Part of a small language model's weights.
Architecture: RMSNorm before each block, biases on query, key and value.
Training: a variant of Muon for these matrices, 809M tokens, 12343 steps.
Each number is 50 + 12 x the weight over its row's rms, rounded and kept within 0 to 99. Layers, rows and columns count from 0. The size before them is the row's rms in percent of the matrix's.

# layer 13 attention output (transposed), 256x256, rms 0.0422, rows 113-125, columns 128-255
092:49 54 59 50 73 53 67 57 58 45 70 27 52 42 42 44 57 44 60 38 40 66 51 82 69 41 42 64 39 46 49 32 48 45 18 49 71 62 50 40 53 53 43 58 43 49 80 69 53 65 71 40 50 50 60 67 61 51 67 41 70 59 27 29 15 34 46 34 44 45 32 53 64 49 70 46 45 61 67 51 57 62 60 33 51 59 55 45 61 53 44 47 49 44 54 63 58 61 62 44 48 39 51 54 57 53 67 33 73 52 54 40 60 67 52 51 59 40 55 42 38 40 71 61 61 50 59 59
086:45 64 25 55 51 55 43 61 51 62 54 44 50 48 45 56 46 69 65 56 45 42 28 49 56 56 66 69 59 50 58 30 53 30 67 60 36 37 47 30 53 53 55 23 51 02 28 24 26 74 62 61 47 62 40 53 50 54 65 46 47 65 42 53 51 65 69 59 55 41 50 54 63 51 58 55 63 39 38 53 24 57 44 55 35 55 58 67 65 58 59 57 50 64 46 57 80 57 57 44 67 80 44 60 62 53 55 45 56 59 32 34 56 46 41 53 44 45 68 39 46 47 67 58 62 61 69 59
087:37 57 62 24 49 63 41 60 43 55 18 42 70 41 43 53 48 38 58 48 45 46 49 57 52 54 47 44 33 56 57 15 53 35 57 15 62 59 37 62 99 65 61 56 46 53 36 58 63 56 56 54 39 50 46 43 63 59 54 53 51 49 37 50 66 47 48 49 50 47 61 59 50 65 73 78 46 51 51 66 13 35 48 53 40 25 76 63 49 50 70 64 37 55 53 68 43 59 40 50 42 61 56 52 68 46 61 62 36 39 60 75 40 47 53 50 59 45 46 48 41 56 59 70 40 52 61 45
083:69 78 39 65 47 45 45 54 58 64 59 40 59 38 55 44 41 40 64 68 34 54 60 50 50 60 37 57 50 34 72 44 55 56 54 31 30 64 57 41 61 60 58 42 49 52 68 48 44 32 52 49 26 46 53 46 56 35 49 61 50 51 59 27 37 61 59 46 57 40 75 62 55 36 48 56 66 34 53 69 65 59 52 31 71 44 58 45 63 55 53 62 57 39 57 45 46 70 40 65 62 32 42 47 51 45 49 54 53 55 42 47 26 56 62 45 50 47 53 46 60 48 76 35 44 44 54 37
083:62 51 47 45 34 52 47 37 25 50 52 53 55 56 43 58 74 28 55 71 56 77 52 29 53 47 34 35 45 53 44 36 51 59 43 31 60 54 50 64 39 36 39 61 42 57 57 60 33 42 45 63 48 49 51 50 60 30 61 36 47 55 42 53 45 46 30 66 46 38 47 48 56 37 62 40 58 56 35 78 65 56 50 52 55 56 56 23 51 46 21 32 42 56 42 39 53 27 59 41 50 82 60 38 58 51 50 54 58 73 56 48 50 69 39 53 28 36 71 51 54 54 43 75 52 47 61 38
086:77 50 46 31 29 55 41 58 31 42 55 43 32 64 65 49 32 40 61 50 44 39 50 63 51 42 61 31 48 56 79 68 52 59 53 53 46 42 24 55 57 31 61 46 48 76 28 43 45 57 55 36 29 73 56 50 47 61 59 46 72 54 47 53 45 58 72 56 41 67 50 60 60 33 63 66 45 69 50 54 47 34 48 49 44 49 27 54 37 89 56 62 60 64 39 25 38 37 63 60 45 33 55 55 36 55 53 39 50 55 69 57 40 50 35 42 48 51 46 53 41 48 33 59 61 58 53 47
088:16 54 44 44 60 43 50 49 71 64 47 64 60 47 58 56 45 51 79 43 55 43 41 55 51 72 55 46 43 45 39 48 56 51 68 47 64 34 61 50 60 55 38 74 43 68 39 61 28 34 63 36 63 46 47 64 42 40 49 32 41 68 69 58 59 53 39 45 46 49 54 51 40 63 41 42 60 37 45 42 61 51 59 58 52 53 77 43 56 48 58 52 70 52 58 36 60 33 52 41 22 59 49 55 55 33 44 58 50 47 72 41 56 69 48 32 42 64 50 38 33 67 58 46 41 45 53 57
086:42 51 36 65 77 65 55 50 48 52 42 56 55 67 45 66 61 60 45 64 81 46 46 52 54 54 26 49 45 57 70 42 42 36 67 29 48 49 46 45 46 58 49 58 73 57 61 41 34 56 59 56 36 59 67 58 34 35 45 57 62 46 30 61 52 64 47 53 54 61 45 63 31 49 62 41 38 62 45 39 41 63 58 59 41 45 49 49 44 66 40 57 46 54 35 46 51 54 48 48 37 60 60 55 38 80 53 45 55 48 86 52 49 43 46 42 69 29 28 45 55 42 55 35 63 56 44 50
084:40 41 78 38 51 36 45 48 38 47 35 63 57 51 54 68 64 46 52 62 65 47 62 74 75 73 26 49 35 50 45 59 30 33 49 47 33 68 57 36 48 47 41 41 49 46 50 63 37 49 62 31 63 45 50 47 54 34 57 36 61 46 38 44 37 51 34 50 47 41 40 42 64 36 49 66 46 64 46 58 41 77 56 54 58 55 49 36 54 62 55 47 43 24 66 52 21 50 51 45 53 44 53 67 60 35 33 31 54 51 35 47 48 40 66 46 43 55 69 64 51 57 63 39 32 44 59 39
094:28 52 77 49 45 50 36 50 40 67 33 55 53 39 45 45 54 42 55 34 42 41 60 59 59 65 52 59 55 35 41 45 47 63 53 61 34 58 54 54 57 46 64 51 43 36 27 43 37 64 63 65 31 66 61 78 66 46 49 59 47 56 34 49 62 75 44 62 47 42 41 45 36 47 40 30 37 46 41 51 24 52 72 61 46 26 73 49 67 42 42 59 44 39 39 38 42 69 36 70 51 54 35 48 51 38 68 36 34 40 54 49 50 35 68 28 34 38 56 63 33 55 50 51 49 35 48 58
085:56 63 72 79 38 46 50 48 63 52 57 39 60 38 71 53 48 42 41 44 56 77 48 52 49 39 60 58 45 47 44 42 43 43 36 50 70 31 58 81 64 47 49 67 60 69 38 61 55 65 47 48 43 45 10 49 55 27 52 51 40 51 47 57 52 37 54 50 51 79 42 46 50 63 31 64 33 46 54 42 22 47 45 36 56 59 46 46 66 53 67 37 64 54 63 59 44 62 58 62 60 32 48 52 62 48 46 39 57 54 25 31 35 51 30 30 63 39 55 43 65 53 55 52 52 50 38 48
094:46 39 68 92 59 48 27 54 46 61 29 25 47 48 40 61 41 46 55 41 61 35 34 44 35 59 32 51 66 45 69 53 28 45 49 53 58 46 55 73 60 50 54 47 62 39 50 40 69 40 34 34 45 59 38 74 36 61 42 45 55 52 31 45 64 59 54 56 41 58 40 33 62 59 36 59 49 62 60 41 46 65 61 43 50 50 47 77 32 35 43 28 52 36 37 37 62 64 57 41 62 49 63 33 38 35 59 49 71 48 51 47 58 24 55 54 61 63 60 59 33 44 68 44 50 46 59 67
083:53 47 69 36 54 65 45 46 59 64 51 25 27 55 49 42 54 51 63 50 53 72 45 40 69 44 48 57 65 63 41 45 68 40 48 58 53 31 58 73 59 55 49 55 30 61 51 45 53 58 42 51 57 50 32 70 35 50 06 56 55 52 34 51 49 58 64 44 51 52 60 50 56 36 52 68 50 49 52 54 48 74 39 48 42 32 35 55 28 45 56 57 48 65 61 61 55 56 50 45 33 68 72 52 28 57 47 42 39 44 73 61 41 55 37 39 43 57 66 48 53 42 49 43 42 66 47 33
# layer 13 attention value, 256x256, rms 0.0526, rows 114-126, columns 128-255
081:55 43 20 26 39 43 79 62 39 44 42 48 33 49 46 55 51 53 66 61 47 49 21 63 31 55 61 44 38 63 50 52 41 53 38 46 52 58 52 37 33 59 59 22 49 54 52 49 37 49 49 65 38 43 51 35 46 32 52 51 44 54 36 55 47 41 52 54 50 45 34 51 60 42 52 65 48 32 46 39 33 45 53 59 45 24 51 50 42 62 60 63 53 63 51 30 58 18 35 37 64 46 55 43 38 74 30 64 31 69 47 58 37 52 40 63 34 65 47 50 47 45 65 54 50 41 49 41
089:50 70 60 37 45 70 36 51 47 63 60 44 74 46 58 48 35 49 48 41 53 27 58 65 66 43 35 19 38 54 53 52 35 75 51 30 50 47 44 51 42 41 42 30 39 59 49 68 53 52 44 45 60 48 28 64 46 32 21 56 62 41 53 59 43 42 34 70 55 52 45 64 35 56 59 60 54 70 58 70 43 45 17 59 65 39 52 65 44 59 60 51 37 26 56 42 47 48 32 37 50 38 42 65 58 62 54 53 50 58 48 67 46 63 52 58 34 58 64 39 34 71 78 71 47 58 61 43
082:45 49 38 61 78 59 64 30 68 62 62 54 44 58 51 35 62 29 45 45 60 63 49 32 57 45 71 23 56 59 80 37 58 41 57 61 72 46 43 47 41 61 49 41 47 46 56 45 35 61 50 34 43 60 47 50 50 45 54 43 48 55 36 16 55 57 62 57 61 54 56 72 54 60 62 57 47 56 43 59 59 45 58 35 37 24 45 53 58 42 69 46 71 41 52 59 77 63 51 58 35 54 61 40 46 50 43 77 60 56 37 60 34 56 40 63 60 49 73 35 58 45 47 67 38 61 63 55
084:36 39 41 60 50 57 48 53 42 54 47 19 56 67 40 38 58 48 52 39 69 53 75 32 60 49 22 47 42 52 72 58 37 42 61 40 62 56 33 74 49 73 40 44 55 31 48 22 49 49 39 50 51 40 31 59 43 45 49 35 52 57 38 56 49 46 57 69 43 57 48 46 62 43 42 55 72 51 59 70 47 46 52 55 52 45 47 35 42 71 47 78 70 59 58 52 44 66 46 41 53 65 46 46 48 56 38 48 42 46 37 71 68 40 45 46 51 51 70 31 64 48 41 54 46 64 43 59
084:54 46 51 41 48 44 33 47 45 59 42 61 14 48 49 51 62 65 59 42 41 38 42 41 56 54 51 48 47 50 60 76 59 56 64 62 35 47 34 29 50 42 72 59 56 65 55 51 58 38 37 54 38 53 49 43 62 43 57 65 73 62 42 37 58 74 69 50 57 49 56 78 68 29 47 46 36 67 54 55 45 47 47 29 23 55 59 43 50 46 51 27 57 71 55 40 54 56 61 45 48 59 43 49 54 55 61 54 31 67 64 64 32 56 34 43 41 50 40 62 35 42 29 73 30 47 63 43
086:22 41 50 49 67 41 54 56 43 44 48 79 61 34 44 51 47 33 53 46 52 32 50 55 54 64 67 48 48 62 65 40 36 74 68 34 65 44 76 50 66 54 47 85 52 60 55 38 31 61 60 69 67 37 63 69 34 57 32 46 46 56 43 67 77 42 54 55 71 45 45 44 35 54 32 37 52 59 55 41 53 44 71 30 54 40 79 29 51 46 71 56 36 46 65 30 32 23 63 39 58 54 45 53 55 45 52 50 37 70 47 40 47 40 60 43 69 49 66 42 47 40 52 46 48 55 60 67
082:41 57 38 55 65 58 57 37 58 48 54 41 35 50 39 43 47 47 36 63 34 38 31 28 52 55 51 61 29 73 61 50 54 67 53 54 64 30 50 54 50 51 46 53 47 60 57 51 50 58 87 47 72 48 52 69 52 43 38 62 60 30 29 34 56 55 53 45 46 38 58 56 47 33 61 46 32 46 42 53 23 61 59 46 44 47 61 47 39 68 26 66 57 44 34 34 48 53 50 55 69 67 55 72 67 53 45 57 38 52 67 49 70 50 67 43 43 59 21 30 29 38 45 44 48 65 54 58
088:47 28 73 45 53 48 53 64 34 44 65 33 69 42 56 50 40 51 34 20 64 63 59 64 54 60 45 63 43 43 50 50 44 51 40 57 49 59 60 47 68 40 29 52 47 64 53 59 70 56 56 55 54 37 46 45 40 53 46 19 44 48 41 49 41 42 69 70 46 36 54 45 42 44 58 53 40 70 44 62 53 26 79 58 59 50 55 17 39 43 61 22 43 36 49 57 39 61 63 32 39 50 52 57 42 52 60 51 65 51 15 71 44 42 47 58 51 61 89 47 61 62 67 60 46 55 44 50
092:29 39 72 31 55 40 52 65 41 57 54 52 46 56 60 55 32 51 72 63 50 35 57 71 31 68 46 39 68 53 47 48 39 66 47 53 57 56 50 42 58 47 67 51 57 51 33 44 48 52 31 41 58 71 43 64 35 41 47 59 37 50 52 60 64 54 51 41 62 23 47 42 37 24 44 63 63 48 38 65 46 42 52 62 67 24 60 46 57 67 33 44 40 39 40 65 59 43 56 69 68 37 36 51 33 31 45 38 22 38 46 53 37 70 48 54 33 73 57 38 35 74 36 34 72 39 46 67
087:25 52 65 54 59 52 71 28 58 50 50 50 68 42 49 32 51 37 40 43 53 50 56 71 64 39 66 51 62 47 53 54 51 65 44 40 46 16 45 40 48 63 57 56 51 55 31 49 54 68 39 61 55 48 32 67 35 63 37 45 50 43 54 63 50 33 53 30 52 40 56 50 50 77 44 34 41 38 52 35 43 38 52 66 46 57 53 51 25 52 79 45 43 55 66 68 51 40 62 57 45 17 73 56 54 50 50 65 51 58 39 34 45 46 22 45 62 57 64 58 39 38 58 45 28 60 38 85
088:53 51 66 58 62 23 40 62 42 51 58 40 65 70 58 63 37 69 76 63 52 66 22 64 48 35 48 52 74 39 44 48 41 65 39 55 65 53 58 69 60 48 49 41 54 50 70 60 39 51 39 74 48 44 41 52 33 54 55 49 36 50 40 38 50 23 46 52 49 52 56 69 56 53 29 51 51 58 48 53 60 52 55 40 57 58 45 74 46 45 46 40 41 46 39 54 51 41 45 57 68 55 53 30 38 35 45 57 58 48 52 61 46 42 62 64 47 47 42 55 44 30 26 49 47 38 36 62
081:54 61 72 27 39 58 41 31 45 67 60 42 37 47 58 50 62 46 37 56 61 65 45 58 43 39 48 43 45 44 35 73 55 37 73 61 34 63 20 58 53 53 45 72 63 52 43 56 74 20 43 73 69 31 34 47 56 52 53 68 51 47 55 57 57 57 49 39 52 42 52 52 72 47 52 49 42 40 57 54 47 68 63 73 51 49 49 61 28 71 51 45 52 50 54 54 58 61 47 55 45 48 67 52 63 65 48 57 61 51 71 36 62 54 61 48 40 37 21 68 33 74 43 44 67 47 32 49
085:50 68 67 47 51 36 50 63 47 59 53 55 46 69 28 53 43 55 46 50 81 47 61 61 56 47 45 33 55 41 59 44 43 37 27 52 48 40 41 37 44 43 40 57 74 27 38 67 37 30 41 61 64 24 20 53 49 71 58 75 22 57 33 43 24 60 64 50 56 37 41 67 44 63 64 49 54 52 34 52 51 60 54 55 48 34 43 41 35 61 44 47 51 35 30 48 50 38 55 49 62 55 38 45 65 50 35 43 51 48 79 29 54 54 60 57 59 65 47 33 55 64 43 33 60 58 58 35